config = dict(
    num_hidden_layers=15,
    hidden_size=128,
    num_attention_heads=2,
    num_key_value_heads=2,
    head_dim=64,
    intermediate_size=256,
    vocab_size=8192,
    hidden_act='tanh_gelu',
    norm='layernorm',
    norm_place='pre',
    norm_eps=1e-05,
    positions='learned',
    qk_norm=False,
    attn_scale=0.125,
    bias='all',
    tie_word_embeddings=True,
    parallel_block=False,
    init='trunc',
    init_std_qkv=0.0464,
    init_std_o=0.00848,
    init_std_up=0.0464,
    init_std_down=0.006,
    optimizer='muon_variant',
    learning_rate=0.0092,
    lr_mult_o=2.0,
    beta1=0.95,
    lr_head=0.00814,
    max_grad_norm=1.0,
    warmup_steps=200,
    schedule='wsd',
    decay_fraction=0.878,
    decay_shape='linear',
    final_lr_fraction=0.0,
    batch_tokens=32768,
    max_seq_len=1024,
    doc_mask=True,
    train_tokens=144400000,
    max_steps=4407,
    dataset='wikipedia_en',
)
Each number is 200 + 40 x the weight over its row's rms, rounded and kept within 0 to 999. Layers, rows and columns count from 0. The size before them is the row's rms in percent of the matrix's.

# q: layer 6 attention query, 128x128, rms 0.163, rows 36-62, columns 0-127
# k: layer 6 attention key, 128x128, rms 0.156, rows 36-62, columns 0-127
q36,104,202,178,214,273,203,268,159,150,133,218,237,174,217,228,140,169,213,241,158,139,219,219,168,185,186,207,179,215,196,197,196,175,189,251,102,168,227,130,193,217,155,189,228,245,121,241,220,267,225,193,259,147,240,181,157,167,183,186,158,149,168,249,159,203,105,129,165,188,197,155,240,251,208,195,246,208,137,199,239,219,192,202,232,215,258,262,196,237,223,221,159,224,203,201,128,228,161,237,260,271,228,202,151,239,187,263,174,231,180,306,151,199,308,233,260,164,225,196,191,149,209,224,194,195,180,177,202,191
k36,097,207,242,194,243,143,225,252,215,182,208,235,193,187,181,202,189,285,229,177,93,217,144,216,148,202,214,182,223,121,125,207,227,157,168,196,241,192,156,151,179,223,228,183,259,274,144,184,221,176,181,193,225,262,135,188,155,172,222,195,215,205,229,180,191,134,262,169,211,204,157,238,201,210,138,166,170,166,232,216,185,188,158,151,227,183,198,110,274,182,181,187,245,183,249,215,297,169,240,189,224,242,260,179,200,164,224,237,211,208,257,243,233,282,226,152,219,149,222,158,164,231,156,78,175,230,196,213,258
q37,099,245,279,186,207,130,189,173,207,181,230,167,252,151,212,206,210,218,179,189,214,234,193,167,227,211,185,179,192,248,183,188,195,250,210,206,213,230,150,100,161,233,256,173,159,172,192,197,234,201,240,132,198,268,213,199,242,221,229,178,147,247,185,177,225,216,241,212,112,220,243,222,177,191,257,154,185,157,245,170,94,151,194,180,252,194,147,78,234,265,182,206,196,250,228,173,198,154,181,154,228,224,213,127,185,193,248,179,168,193,116,190,224,175,248,215,129,202,196,207,228,286,187,199,150,208,154,224,321
k37,093,192,226,193,203,217,276,235,230,222,226,221,130,155,229,149,199,172,211,179,185,187,155,222,235,284,187,235,207,223,183,109,226,182,244,146,178,204,241,170,231,200,176,204,169,117,139,190,181,294,171,222,264,227,207,189,187,245,221,240,173,254,146,178,215,222,166,213,257,238,106,192,256,178,226,161,232,248,239,151,206,148,166,168,189,213,195,174,233,241,217,167,212,217,273,219,280,163,131,101,216,146,127,214,184,185,214,186,128,203,221,137,217,189,239,113,234,281,184,219,233,183,197,181,266,176,216,219,171
q38,094,178,183,240,257,153,167,202,212,239,228,187,244,233,218,186,204,203,258,218,155,159,185,198,227,202,278,251,179,219,230,325,162,238,225,146,232,150,300,215,201,233,206,186,200,191,193,251,251,225,193,246,182,194,186,141,156,182,203,199,177,219,165,215,205,196,141,187,200,248,182,218,185,145,253,177,170,284,212,183,97,198,201,211,231,232,303,226,203,200,186,126,169,149,184,170,200,247,197,150,241,240,220,219,144,210,109,113,211,178,227,256,247,207,229,171,171,182,218,129,127,130,140,157,194,177,210,235,228
k38,098,135,207,176,208,248,202,240,223,202,231,153,201,233,213,175,176,162,191,156,240,171,168,243,159,134,199,225,215,172,177,206,272,167,305,201,204,230,232,219,258,175,208,160,231,196,126,233,282,171,184,148,189,267,163,185,236,191,203,176,149,111,166,229,134,267,143,198,192,228,177,277,200,108,144,187,219,173,162,278,124,193,206,162,187,235,181,200,236,240,163,149,182,208,250,195,183,280,209,173,224,269,217,193,172,240,289,232,237,215,177,212,143,209,186,189,227,251,140,173,115,224,195,216,185,253,220,210,207
q39,099,233,235,156,235,227,154,254,260,163,204,189,240,191,272,244,265,215,183,149,181,218,191,223,223,168,228,222,206,170,176,228,207,145,213,219,223,234,221,155,179,177,212,250,173,171,143,215,252,194,229,159,100,215,242,133,275,131,198,181,194,226,193,207,203,127,162,271,295,174,118,244,239,254,178,203,263,256,212,134,235,208,197,229,187,187,167,226,157,251,109,173,124,217,264,216,202,208,127,214,178,184,206,154,179,179,186,162,208,184,185,154,262,258,204,145,179,214,155,231,185,251,180,184,164,233,271,145,202
k39,100,210,169,213,145,253,229,238,210,244,222,219,195,151,258,161,247,149,215,214,216,253,163,122,153,164,199,196,197,203,201,224,167,237,187,135,313,203,198,126,213,199,196,193,207,137,215,220,266,227,178,208,187,228,173,116,160,208,149,198,212,208,201,187,209,197,198,129,212,190,169,228,216,187,276,259,175,204,168,112,173,202,119,241,237,166,183,281,264,230,203,202,150,186,243,270,190,158,185,270,158,220,141,160,190,264,178,186,179,174,238,213,220,259,234,166,171,165,213,116,230,258,270,211,186,271,265,163,191
q40,094,200,160,182,180,197,197,141,198,177,198,224,155,164,202,183,193,203,156,176,260,233,147,169,232,226,161,203,184,220,145,182,197,212,240,150,139,186,307,201,236,187,245,143,229,258,238,234,205,218,194,246,193,264,210,180,183,185,225,249,287,201,225,166,147,212,272,185,213,191,140,192,146,201,146,187,168,196,217,229,211,248,140,239,275,221,147,222,234,158,231,224,157,190,218,179,230,192,160,280,255,210,196,241,197,213,169,151,262,208,106,240,159,185,129,250,198,219,83,230,223,245,211,133,140,273,239,251,153
k40,087,198,151,171,249,169,274,138,239,192,220,218,209,89,250,173,210,137,194,240,230,168,155,238,165,221,217,212,301,181,130,186,192,182,206,213,165,180,239,197,174,185,277,178,180,191,289,173,189,268,180,224,154,171,271,233,249,235,232,275,180,157,220,141,141,227,133,161,219,171,152,211,161,245,167,204,218,167,282,178,198,232,160,269,181,220,171,168,184,183,190,233,238,225,168,179,245,205,180,200,125,272,249,202,217,166,202,152,235,261,189,181,245,127,200,255,182,157,188,246,154,193,184,213,175,183,219,153,249
q41,105,217,251,156,161,160,146,179,186,212,163,191,180,276,166,153,183,294,227,216,176,192,145,246,241,214,197,246,301,144,239,285,206,192,198,197,203,207,196,219,209,273,148,137,221,172,215,220,300,247,228,109,264,148,226,201,194,187,191,168,231,164,258,165,182,209,134,220,224,267,321,158,194,218,199,148,229,186,219,166,174,210,245,180,197,215,220,163,172,239,120,202,167,218,183,205,248,209,235,212,178,170,179,185,145,130,116,193,238,230,227,209,187,167,218,168,185,250,140,187,187,218,189,202,214,175,150,262,195
k41,101,214,204,192,239,251,176,166,284,205,140,162,213,205,142,124,159,207,214,216,248,198,140,246,186,243,227,251,264,182,239,245,112,175,181,182,209,183,346,196,246,179,182,174,204,150,153,304,226,176,198,136,266,179,200,206,216,217,208,177,193,109,213,201,217,176,279,221,239,202,197,158,165,200,187,165,247,164,236,213,163,189,183,188,210,235,220,239,195,198,184,253,159,240,222,196,252,220,195,186,235,219,123,123,138,206,234,278,235,205,200,175,140,275,179,237,134,205,168,200,144,194,226,200,166,171,212,209,163
q42,097,192,201,194,148,326,151,169,227,139,196,161,169,184,217,211,223,208,170,136,198,206,188,131,134,202,246,215,142,166,166,164,172,159,231,183,202,223,196,158,121,187,219,181,219,147,267,189,196,182,202,234,184,203,220,143,134,210,220,257,235,169,241,252,112,222,243,215,199,135,202,163,273,165,143,184,233,204,232,248,278,204,198,191,241,297,205,240,165,237,200,264,263,220,209,137,234,205,231,190,201,229,209,261,197,201,194,215,153,170,138,260,170,168,234,160,222,257,188,183,267,195,247,255,195,232,127,229,242
k42,101,194,146,161,179,171,200,144,200,188,289,196,196,205,216,155,188,266,224,233,239,242,203,187,181,172,178,121,221,213,194,197,212,160,158,190,258,204,164,260,173,227,240,124,178,171,252,214,173,149,121,231,142,213,194,127,224,232,212,267,305,212,247,170,177,215,182,275,240,150,192,182,160,220,234,223,207,215,240,258,220,222,248,194,204,233,255,165,119,228,179,254,234,221,208,175,205,89,267,107,209,174,172,171,203,203,158,242,194,156,151,234,219,216,232,185,199,80,191,233,261,219,221,184,200,176,186,170,201
q43,098,125,171,243,178,180,191,222,248,250,157,101,192,185,265,164,225,167,233,205,166,215,89,282,194,170,132,245,152,171,172,226,244,184,280,194,176,259,185,220,206,214,168,216,217,205,197,185,141,161,242,178,228,130,229,216,215,248,234,158,210,242,218,148,204,209,186,146,219,181,231,263,184,205,141,180,150,224,92,207,250,199,163,258,195,252,163,238,214,216,259,187,218,198,186,239,105,225,182,162,172,132,247,265,216,226,248,154,203,180,212,225,140,150,236,268,205,202,233,223,191,196,263,228,177,215,206,217,238
k43,099,209,232,133,148,216,258,203,259,146,167,160,151,184,185,229,245,126,156,176,188,208,218,272,200,245,95,243,112,205,184,204,231,177,119,196,134,238,218,244,182,265,241,184,207,245,172,176,163,188,173,166,277,229,232,215,203,228,192,247,232,176,237,165,157,193,158,219,159,160,188,175,200,156,189,178,145,219,198,167,250,195,245,235,131,179,145,262,169,149,142,224,219,208,188,216,164,192,212,192,201,223,239,218,183,270,230,244,154,232,183,230,168,206,213,261,215,217,250,251,202,252,298,239,146,198,105,195,253
q44,109,213,169,163,196,263,153,217,183,193,299,163,181,229,237,268,103,201,202,212,220,186,260,169,210,175,123,174,248,128,232,222,183,206,212,233,196,218,232,244,221,148,249,203,148,202,203,227,189,168,224,178,195,241,189,206,186,164,211,178,233,156,203,157,187,160,221,193,214,180,144,252,279,186,148,269,92,164,270,189,181,213,221,247,176,285,174,154,206,230,155,184,218,177,122,211,231,182,86,260,220,257,182,232,164,235,224,233,290,245,180,158,174,207,201,192,244,273,212,209,191,200,186,159,206,229,249,141,179
k44,105,175,141,240,177,196,166,166,193,230,267,208,213,189,196,196,178,192,221,174,240,235,281,128,257,194,178,133,257,145,235,259,230,260,200,217,227,219,232,141,231,164,243,302,151,209,211,177,207,211,195,234,169,291,174,175,169,170,240,230,227,215,146,206,227,93,185,174,184,172,189,246,266,251,202,217,196,96,213,185,208,224,123,234,175,199,193,164,172,164,195,192,220,154,259,204,218,130,180,329,242,232,218,257,172,206,205,189,280,225,192,154,173,120,177,198,266,194,212,198,176,184,197,193,179,176,219,174,190
q45,093,156,299,210,182,230,167,242,98,223,190,176,224,172,202,203,161,146,155,196,152,195,185,162,173,244,274,198,168,162,194,189,248,243,175,217,114,235,239,193,175,242,95,72,221,166,188,167,180,225,218,226,192,166,151,224,185,173,153,209,179,230,187,165,181,180,150,194,219,168,210,300,187,239,191,224,186,280,276,195,198,227,158,205,191,192,212,191,207,275,232,249,229,187,157,178,235,172,271,210,242,185,200,175,241,200,219,125,284,247,230,157,238,235,191,223,183,161,200,148,188,206,243,227,283,168,230,175,217
k45,093,228,172,170,243,172,137,177,149,247,159,211,240,217,240,233,263,152,143,185,238,201,146,181,179,183,221,232,209,136,182,155,209,210,144,210,147,226,256,186,196,239,111,162,287,171,147,166,182,244,176,159,235,189,180,262,216,143,231,191,213,253,133,217,197,202,237,160,138,189,177,230,180,177,256,243,200,183,206,241,213,223,164,179,234,195,197,168,119,168,233,185,174,174,261,267,277,161,241,195,199,230,230,129,228,273,231,122,259,192,196,215,169,223,165,230,297,174,153,181,232,179,276,154,236,157,215,143,216
q46,094,206,202,163,211,222,275,213,138,246,204,234,272,197,184,209,185,274,165,142,156,200,189,168,137,219,176,161,193,223,193,183,237,238,195,219,211,204,128,147,175,262,195,237,213,252,251,154,192,240,276,267,123,215,170,177,211,317,223,177,208,221,152,247,220,158,185,210,192,197,184,139,185,181,277,191,256,138,249,170,250,129,174,231,176,240,169,179,182,184,192,163,241,182,148,158,121,300,225,175,242,185,187,216,195,121,154,111,198,182,211,150,234,255,178,203,244,193,261,209,186,228,211,213,196,203,245,212,243
k46,097,226,222,135,189,225,285,251,143,211,183,223,238,159,166,173,246,261,246,169,176,192,167,218,157,194,178,141,208,158,249,181,204,227,175,175,199,222,220,219,198,254,151,279,211,257,245,188,203,182,244,162,132,269,123,210,169,148,243,202,261,201,162,229,164,259,277,217,243,223,171,152,218,205,243,212,233,193,240,194,162,101,215,167,206,214,169,134,218,168,213,155,200,179,177,215,121,253,170,135,227,129,201,213,172,232,188,136,170,217,240,206,253,206,145,212,216,226,301,180,207,219,174,211,191,177,245,238,96
q47,093,249,169,244,172,148,215,119,189,206,204,170,206,140,197,170,197,237,183,172,181,233,215,228,187,185,204,260,204,160,197,172,150,204,175,227,240,165,261,194,204,245,174,177,154,259,94,260,191,216,243,226,184,251,175,189,161,143,207,177,126,196,219,292,230,172,183,160,182,181,190,208,218,232,253,197,183,151,175,224,205,182,199,155,215,120,247,242,102,270,233,231,184,282,136,159,218,179,241,259,283,163,248,174,182,247,219,149,234,179,286,184,184,151,203,136,168,242,229,191,186,274,171,146,222,209,262,221,219
k47,096,166,169,114,188,249,236,198,173,271,288,260,199,143,219,219,208,226,156,199,169,111,188,255,210,189,206,195,185,144,172,197,185,172,165,209,132,275,331,208,222,187,227,108,224,221,115,269,199,173,199,214,157,152,197,234,124,136,171,142,185,199,166,226,268,209,153,246,161,188,242,197,251,208,156,194,201,212,210,189,218,202,174,183,211,94,253,226,212,242,226,182,218,217,205,186,220,132,205,190,194,184,202,193,185,170,205,188,248,280,265,185,172,237,239,189,196,179,257,140,256,186,153,205,157,198,210,185,194
q48,097,142,174,212,232,177,188,175,198,194,192,163,152,184,165,194,120,194,200,238,269,208,193,175,214,262,182,206,231,240,201,172,245,221,222,172,145,218,206,166,200,210,221,235,235,115,187,206,194,230,226,234,250,187,211,173,168,294,183,213,197,192,212,118,112,264,201,187,239,159,165,200,269,161,227,208,221,164,184,339,216,202,282,222,247,264,214,176,223,148,155,161,210,184,256,210,181,245,216,180,206,217,212,235,77,134,253,243,215,120,267,175,190,247,175,209,207,272,170,147,156,159,155,185,211,195,175,184,218
k48,094,226,200,176,216,140,224,198,199,137,208,214,189,259,158,186,184,208,220,228,233,251,251,197,214,128,226,121,187,181,220,166,200,223,236,196,75,154,230,162,229,261,207,134,211,230,275,197,251,125,214,225,226,222,176,196,223,285,205,261,135,172,234,227,198,194,211,190,210,217,140,109,213,229,220,193,158,158,216,300,126,238,185,222,202,186,265,139,226,208,197,190,274,162,204,187,244,228,180,187,175,269,156,242,213,190,209,210,204,182,211,185,251,224,184,179,236,174,130,165,151,228,205,175,171,131,128,272,138
q49,098,168,188,239,170,190,168,214,187,187,162,153,188,148,150,207,229,175,248,207,167,201,197,162,199,173,237,228,174,229,195,213,231,161,267,208,240,219,173,146,244,228,153,269,129,211,130,205,196,202,136,191,243,212,282,190,181,168,214,175,214,154,210,222,217,218,169,250,127,254,192,218,186,177,204,236,257,256,227,297,203,101,297,200,149,239,237,192,175,162,172,212,236,149,212,209,261,222,122,182,165,160,162,179,239,191,188,273,158,312,214,150,161,268,231,120,184,188,277,183,237,174,205,226,172,160,228,228,195
k49,097,261,260,233,193,192,88,236,165,213,268,191,210,232,194,206,259,208,185,159,163,179,195,209,183,146,177,197,176,216,205,218,239,202,256,222,228,190,164,180,144,159,178,206,213,184,225,238,183,163,84,220,264,159,203,147,180,187,196,147,182,127,237,217,226,180,207,281,192,226,196,260,251,212,185,255,195,194,183,200,121,82,304,226,116,230,204,260,169,166,224,176,248,131,183,211,267,212,187,222,214,178,142,266,232,213,179,209,228,155,181,155,213,229,153,109,187,198,228,212,177,211,158,212,235,234,196,166,222
q50,094,289,185,183,143,155,244,234,245,94,178,133,234,204,156,210,238,111,296,226,145,246,230,166,202,191,140,168,167,227,244,199,225,214,233,147,238,142,195,217,245,185,218,210,211,143,144,184,241,204,205,144,209,200,206,227,232,206,201,183,116,139,216,197,197,173,180,271,229,174,196,211,257,254,163,146,150,213,168,192,268,148,249,267,243,190,265,245,272,227,169,198,196,154,167,221,166,220,183,160,242,200,258,202,186,221,222,177,179,258,203,190,229,216,128,201,156,152,127,235,171,210,190,272,157,205,184,202,208
k50,097,107,258,201,187,241,225,268,237,143,258,210,187,223,259,148,252,127,250,125,202,203,229,170,212,246,198,251,175,261,218,212,238,162,208,244,223,144,159,167,229,256,210,259,177,202,223,199,240,191,225,216,182,206,168,231,156,136,148,199,249,181,239,207,146,169,160,219,224,184,121,200,181,208,120,178,161,191,192,188,236,185,212,168,203,247,172,134,267,204,237,156,181,229,165,244,221,133,82,203,211,207,214,180,210,177,220,254,259,196,247,232,173,239,210,189,159,163,108,214,137,268,220,192,147,214,256,202,235
q51,107,243,151,206,151,250,164,187,217,193,189,142,217,192,240,172,112,105,209,238,181,176,183,153,191,166,193,289,181,210,267,219,151,210,229,163,195,240,247,239,196,170,195,252,205,189,185,198,180,200,186,185,208,225,95,189,153,183,93,249,100,277,281,234,244,224,199,177,260,129,186,198,247,204,175,229,189,260,174,271,213,158,193,232,208,188,196,234,212,251,81,250,221,261,230,189,200,221,177,251,222,214,166,155,196,160,221,237,254,186,193,201,156,187,210,183,189,218,158,196,222,178,265,177,244,218,241,245,197
k51,104,213,170,176,188,216,235,206,142,166,274,200,192,201,245,191,175,161,139,163,185,193,208,141,247,183,206,182,200,161,255,179,185,201,192,205,230,246,223,202,224,126,160,140,305,182,204,163,139,204,173,185,198,179,182,205,191,143,187,231,249,210,233,230,177,173,187,220,203,152,226,127,193,256,163,195,143,306,231,315,203,281,160,200,161,192,155,199,188,227,158,211,301,303,175,245,258,145,223,255,191,253,153,198,163,214,171,235,263,195,186,184,182,187,249,144,285,164,162,167,167,242,242,213,177,174,177,195,207
q52,088,191,237,207,155,217,184,232,197,139,255,226,250,193,261,218,256,166,226,130,209,128,174,254,258,163,152,239,226,232,165,236,177,208,178,147,214,157,141,210,232,154,107,190,214,157,188,163,202,153,197,264,218,231,220,213,293,203,204,219,149,244,241,247,163,271,212,180,187,287,269,200,158,164,201,184,216,180,212,202,225,267,213,228,213,158,179,188,213,183,182,202,216,230,163,250,195,186,251,214,157,133,209,279,98,224,208,145,166,292,114,215,171,191,193,146,165,188,164,199,246,164,201,229,249,203,235,264,210
k52,085,156,237,214,173,237,208,224,243,239,171,222,186,296,195,168,213,204,192,246,239,127,181,202,134,209,190,282,211,227,200,205,146,155,213,199,201,211,249,180,200,125,134,279,184,219,233,152,193,224,146,232,202,116,197,196,262,165,162,243,150,142,233,183,166,260,160,213,151,249,224,143,236,242,129,228,208,209,234,226,304,164,152,247,220,180,218,248,243,188,171,198,218,212,222,211,191,170,207,224,187,175,109,204,170,132,212,256,153,195,100,202,217,154,201,184,154,172,207,234,227,237,231,278,172,211,193,268,259
q53,101,208,233,171,204,181,213,222,206,147,255,163,163,235,309,216,180,230,225,171,196,163,214,187,216,151,201,203,218,176,213,195,159,195,220,201,232,264,259,160,231,211,217,235,154,151,225,76,109,166,238,153,254,286,134,278,209,187,129,256,246,172,197,202,226,264,183,147,233,219,224,220,191,167,243,200,141,167,240,202,216,165,209,204,237,155,192,218,236,212,172,187,153,154,216,243,242,199,211,187,160,130,254,241,145,151,142,231,266,168,210,148,266,186,205,229,178,218,183,238,179,171,174,203,286,164,268,228,158
k53,094,227,204,177,308,198,210,219,150,182,221,212,175,227,254,209,167,156,197,194,292,185,198,184,281,160,144,199,174,171,261,153,149,206,146,263,238,185,209,127,241,151,191,245,143,117,155,116,198,179,237,183,138,165,207,215,203,272,168,285,173,202,225,194,213,216,267,167,137,191,184,189,238,272,232,255,189,151,225,177,253,114,154,169,197,219,218,216,254,226,125,192,229,194,154,216,245,165,170,222,260,229,200,200,162,218,200,216,234,226,225,163,170,203,145,252,170,163,214,161,160,163,251,230,247,179,191,236,228
q54,099,221,184,160,199,223,285,219,195,201,246,194,241,166,119,155,236,191,148,170,194,130,170,273,189,305,253,194,151,190,198,198,218,191,235,210,207,138,189,229,211,189,168,161,189,229,191,195,182,261,178,176,194,281,178,224,249,175,187,212,222,233,168,241,190,225,245,214,264,169,275,131,180,224,214,192,104,241,164,189,247,186,156,223,205,232,204,217,265,261,221,254,133,218,165,181,192,164,148,220,135,142,145,128,246,168,244,161,147,180,249,210,226,129,129,151,179,224,212,217,176,263,175,203,207,247,270,187,246
k54,099,254,181,166,207,274,289,211,270,168,253,180,275,132,240,207,230,139,153,160,244,178,232,198,196,231,173,179,170,170,241,248,250,192,220,258,206,224,228,212,161,188,227,175,207,218,146,177,197,240,255,165,117,192,189,198,221,208,178,187,186,169,189,238,226,174,253,223,212,249,273,92,209,162,207,246,152,251,214,165,212,239,137,218,232,252,109,180,223,193,278,197,173,189,121,171,163,207,152,160,108,213,181,163,227,133,215,182,212,167,207,187,194,173,138,169,201,228,179,211,267,172,208,163,238,224,262,213,266
q55,092,158,221,162,197,163,293,139,235,242,193,280,222,217,218,205,125,198,171,244,174,185,172,200,242,266,187,193,155,180,216,99,142,202,176,192,216,191,176,287,278,205,227,151,176,236,204,174,276,167,235,279,180,199,253,246,216,207,198,198,176,159,174,233,204,193,211,180,184,169,133,93,243,176,207,195,180,272,218,192,194,255,222,175,209,224,137,183,190,252,250,201,151,184,211,178,206,205,244,124,171,144,201,177,208,103,243,204,182,215,228,187,215,199,180,208,177,288,202,134,162,137,235,290,164,183,208,197,230
k55,091,209,213,205,178,243,202,205,183,232,257,210,200,203,167,141,154,276,210,282,192,167,236,206,197,188,218,191,133,248,189,227,225,246,224,252,193,142,157,172,196,221,246,149,163,244,215,269,208,216,313,206,217,156,162,240,175,197,210,155,198,196,129,192,179,192,273,152,182,231,216,38,246,209,230,165,255,202,219,185,204,204,250,208,265,152,236,217,164,223,196,179,142,280,252,199,190,261,222,125,175,196,177,170,109,186,259,219,178,136,234,244,170,134,146,184,234,204,172,175,148,185,209,199,203,218,199,199,217
q56,094,210,162,274,181,198,238,185,169,191,235,226,205,177,219,247,201,184,214,164,183,161,304,168,180,106,207,217,242,195,209,194,244,205,131,179,188,146,226,206,224,115,169,224,185,205,162,149,155,229,123,190,158,201,192,172,151,192,247,164,140,246,214,208,217,197,257,263,171,229,236,162,167,183,294,175,152,263,189,269,174,244,211,201,245,154,224,172,190,200,217,204,253,193,225,227,196,180,174,225,201,164,269,211,276,189,159,163,129,191,256,120,271,260,186,205,161,163,220,159,233,209,258,135,195,211,138,133,273
k56,092,174,247,230,191,142,180,203,164,220,196,285,174,191,192,224,192,201,227,136,129,183,183,157,189,159,166,171,245,242,176,252,237,216,207,182,205,224,204,245,178,204,227,201,213,157,174,156,106,157,206,217,208,121,177,209,154,87,203,189,175,289,301,253,213,183,220,214,188,291,179,221,210,182,187,158,166,218,122,210,227,212,161,261,258,223,175,227,211,262,143,225,127,189,236,258,223,230,180,154,196,181,253,181,266,138,247,270,145,214,184,105,196,178,214,182,184,183,268,209,254,212,163,213,246,184,181,194,197
q57,093,259,180,221,171,140,237,150,242,247,225,227,202,241,207,237,246,255,249,238,166,201,184,185,190,223,144,168,152,182,200,268,185,217,243,194,282,171,213,143,149,239,217,201,212,197,157,187,204,204,229,301,236,197,253,219,199,224,201,142,231,262,182,179,167,157,232,179,175,133,233,191,183,198,266,140,170,223,153,151,155,202,183,227,236,134,161,222,96,180,229,244,219,216,221,232,168,149,160,128,246,187,177,196,184,190,194,205,224,274,325,216,179,181,230,154,171,143,211,153,262,133,216,199,214,126,148,163,214
k57,091,224,202,113,193,245,225,174,230,271,155,155,262,216,169,204,207,159,288,194,200,136,195,232,199,170,154,242,175,228,233,195,151,233,265,244,244,215,188,181,191,241,180,155,115,166,147,252,219,205,144,220,217,177,211,270,129,225,153,101,239,214,244,159,227,194,186,272,183,172,200,188,235,229,196,136,163,217,137,223,131,200,256,236,238,202,238,198,156,152,206,178,170,216,235,208,217,258,218,162,223,165,317,232,160,187,211,240,166,216,285,228,149,113,201,184,213,183,192,258,196,217,225,221,199,190,178,238,168
q58,092,184,117,203,214,201,174,247,177,182,249,259,220,295,222,196,208,186,202,189,134,101,232,164,196,183,198,163,220,186,248,215,296,253,199,257,293,214,182,173,230,150,209,217,199,171,227,235,262,241,198,260,165,241,191,224,237,225,183,257,218,202,169,195,177,192,188,193,188,216,224,157,253,149,184,145,187,288,141,152,257,196,150,264,219,222,217,113,230,241,194,188,194,174,211,265,187,222,136,222,206,199,205,257,127,197,257,180,182,175,159,202,233,92,180,204,230,170,192,149,165,202,226,202,156,139,141,192,140
k58,091,132,190,211,157,163,236,206,188,132,212,219,231,267,244,215,212,135,232,222,195,220,213,178,182,166,196,153,174,179,286,255,183,163,246,211,241,186,226,166,168,83,224,260,145,174,178,241,231,222,267,160,199,245,197,185,232,198,234,231,226,206,155,250,150,173,258,193,233,174,205,226,227,158,215,208,105,175,177,175,183,178,221,227,228,251,159,147,193,186,220,181,143,286,250,194,133,196,221,228,230,245,313,225,161,169,201,250,118,220,111,243,246,151,155,183,224,195,136,188,167,190,200,224,141,154,185,198,199
q59,094,228,148,140,203,202,205,179,170,229,195,145,185,183,216,194,221,136,255,187,233,181,208,231,235,205,169,205,138,202,153,180,205,213,210,194,172,235,221,190,273,156,149,236,217,194,150,199,215,281,230,139,228,267,228,180,126,260,172,189,243,154,250,166,247,308,230,180,232,213,244,236,214,190,125,168,175,299,205,168,208,160,203,230,189,222,160,265,189,210,202,250,271,292,231,247,249,132,181,121,168,197,181,217,161,188,181,171,245,155,216,163,243,222,159,132,197,269,211,190,178,227,227,253,116,141,172,189,195
k59,095,212,244,169,230,167,251,168,229,144,234,223,178,142,243,133,169,148,154,185,205,234,150,167,203,168,235,227,144,211,244,208,203,214,207,234,170,239,200,150,185,204,185,172,220,190,219,220,200,138,154,178,301,264,199,164,239,253,128,168,202,203,208,224,238,153,242,220,231,247,131,182,146,223,243,228,179,120,237,185,235,237,269,275,124,214,143,196,171,255,202,204,217,293,183,236,245,217,107,174,236,203,240,140,230,166,193,208,261,179,163,183,156,119,250,166,223,171,199,234,195,204,189,243,126,191,139,233,240
q60,093,205,240,186,298,209,137,144,243,241,240,145,172,169,204,178,185,222,278,180,263,210,211,196,222,230,152,227,207,215,200,158,233,183,313,120,192,225,152,260,255,168,201,191,152,212,276,166,165,148,259,207,203,199,237,182,267,238,236,207,172,207,140,200,212,259,197,250,138,165,142,231,231,170,197,200,292,152,281,185,204,205,232,193,170,114,139,205,255,199,245,184,218,188,162,160,221,149,177,239,238,240,228,159,235,191,126,227,218,196,195,210,190,138,165,100,213,182,190,195,162,197,234,202,221,183,214,241,199
k60,094,177,132,231,299,218,217,213,214,225,254,190,157,165,159,203,198,234,275,248,190,239,210,203,169,242,127,242,121,206,139,164,254,297,245,182,272,192,188,146,199,217,147,159,197,212,202,126,187,183,248,272,212,203,266,232,171,171,174,223,171,160,204,259,111,211,178,235,187,198,229,250,195,188,215,187,261,207,234,293,141,207,221,210,199,144,201,196,126,148,224,198,244,187,186,160,289,162,153,245,234,127,189,222,171,144,184,123,219,224,235,157,227,166,247,186,194,221,172,184,207,245,208,202,186,236,180,196,199
q61,100,179,233,202,225,153,205,143,275,179,173,206,196,228,210,204,292,299,146,182,213,165,232,251,237,229,183,222,206,190,198,140,204,228,234,196,133,196,249,154,180,181,172,210,122,138,180,172,155,199,169,179,225,234,224,222,229,268,159,185,160,185,206,210,142,194,206,149,162,198,240,269,274,269,187,243,162,249,183,137,236,194,186,150,237,88,229,190,195,153,212,223,205,165,221,228,253,179,226,241,249,155,209,186,62,207,187,174,185,225,239,130,188,179,238,202,235,196,228,182,265,237,264,208,232,220,148,226,242
k61,100,171,243,221,272,165,162,227,205,174,255,193,221,186,213,220,276,199,208,260,286,133,224,218,213,161,150,235,248,132,259,227,170,168,126,231,170,260,184,138,151,197,183,171,185,181,151,214,155,217,188,239,249,239,207,291,221,279,169,241,175,190,291,213,210,215,199,149,109,230,210,205,209,170,220,185,184,141,110,179,186,201,172,225,233,126,244,224,243,179,261,218,143,230,190,160,229,96,197,158,197,141,216,137,184,186,251,167,179,229,185,207,235,184,263,176,158,248,238,221,174,182,212,208,161,210,199,178,198
q62,087,251,210,216,259,132,218,207,207,191,164,139,229,149,225,302,193,205,167,288,146,247,247,175,118,199,159,210,177,261,151,251,233,161,224,185,187,270,126,194,216,217,215,163,184,253,206,230,200,167,220,171,225,241,166,167,177,193,241,221,258,161,170,179,175,210,233,91,285,188,263,201,301,197,202,228,243,113,189,114,138,202,176,214,163,194,183,231,202,206,224,105,202,259,212,236,210,175,157,204,211,160,159,226,195,235,243,177,184,217,271,206,220,246,193,194,180,208,177,224,197,242,202,187,159,210,261,184,182
k62,082,245,255,176,251,172,221,263,166,221,199,236,173,252,236,208,181,240,88,214,92,197,170,227,210,246,144,163,238,175,177,205,201,239,186,221,176,201,175,182,246,249,202,184,227,208,203,250,210,199,253,192,170,213,258,231,129,297,158,155,216,171,175,186,186,141,147,214,287,190,164,214,207,198,180,213,190,141,231,218,183,260,133,212,199,196,237,130,143,141,201,219,230,169,197,248,180,223,165,210,204,182,218,206,239,253,146,193,162,162,273,205,102,222,196,159,137,225,301,218,196,191,252,245,173,150,215,130,182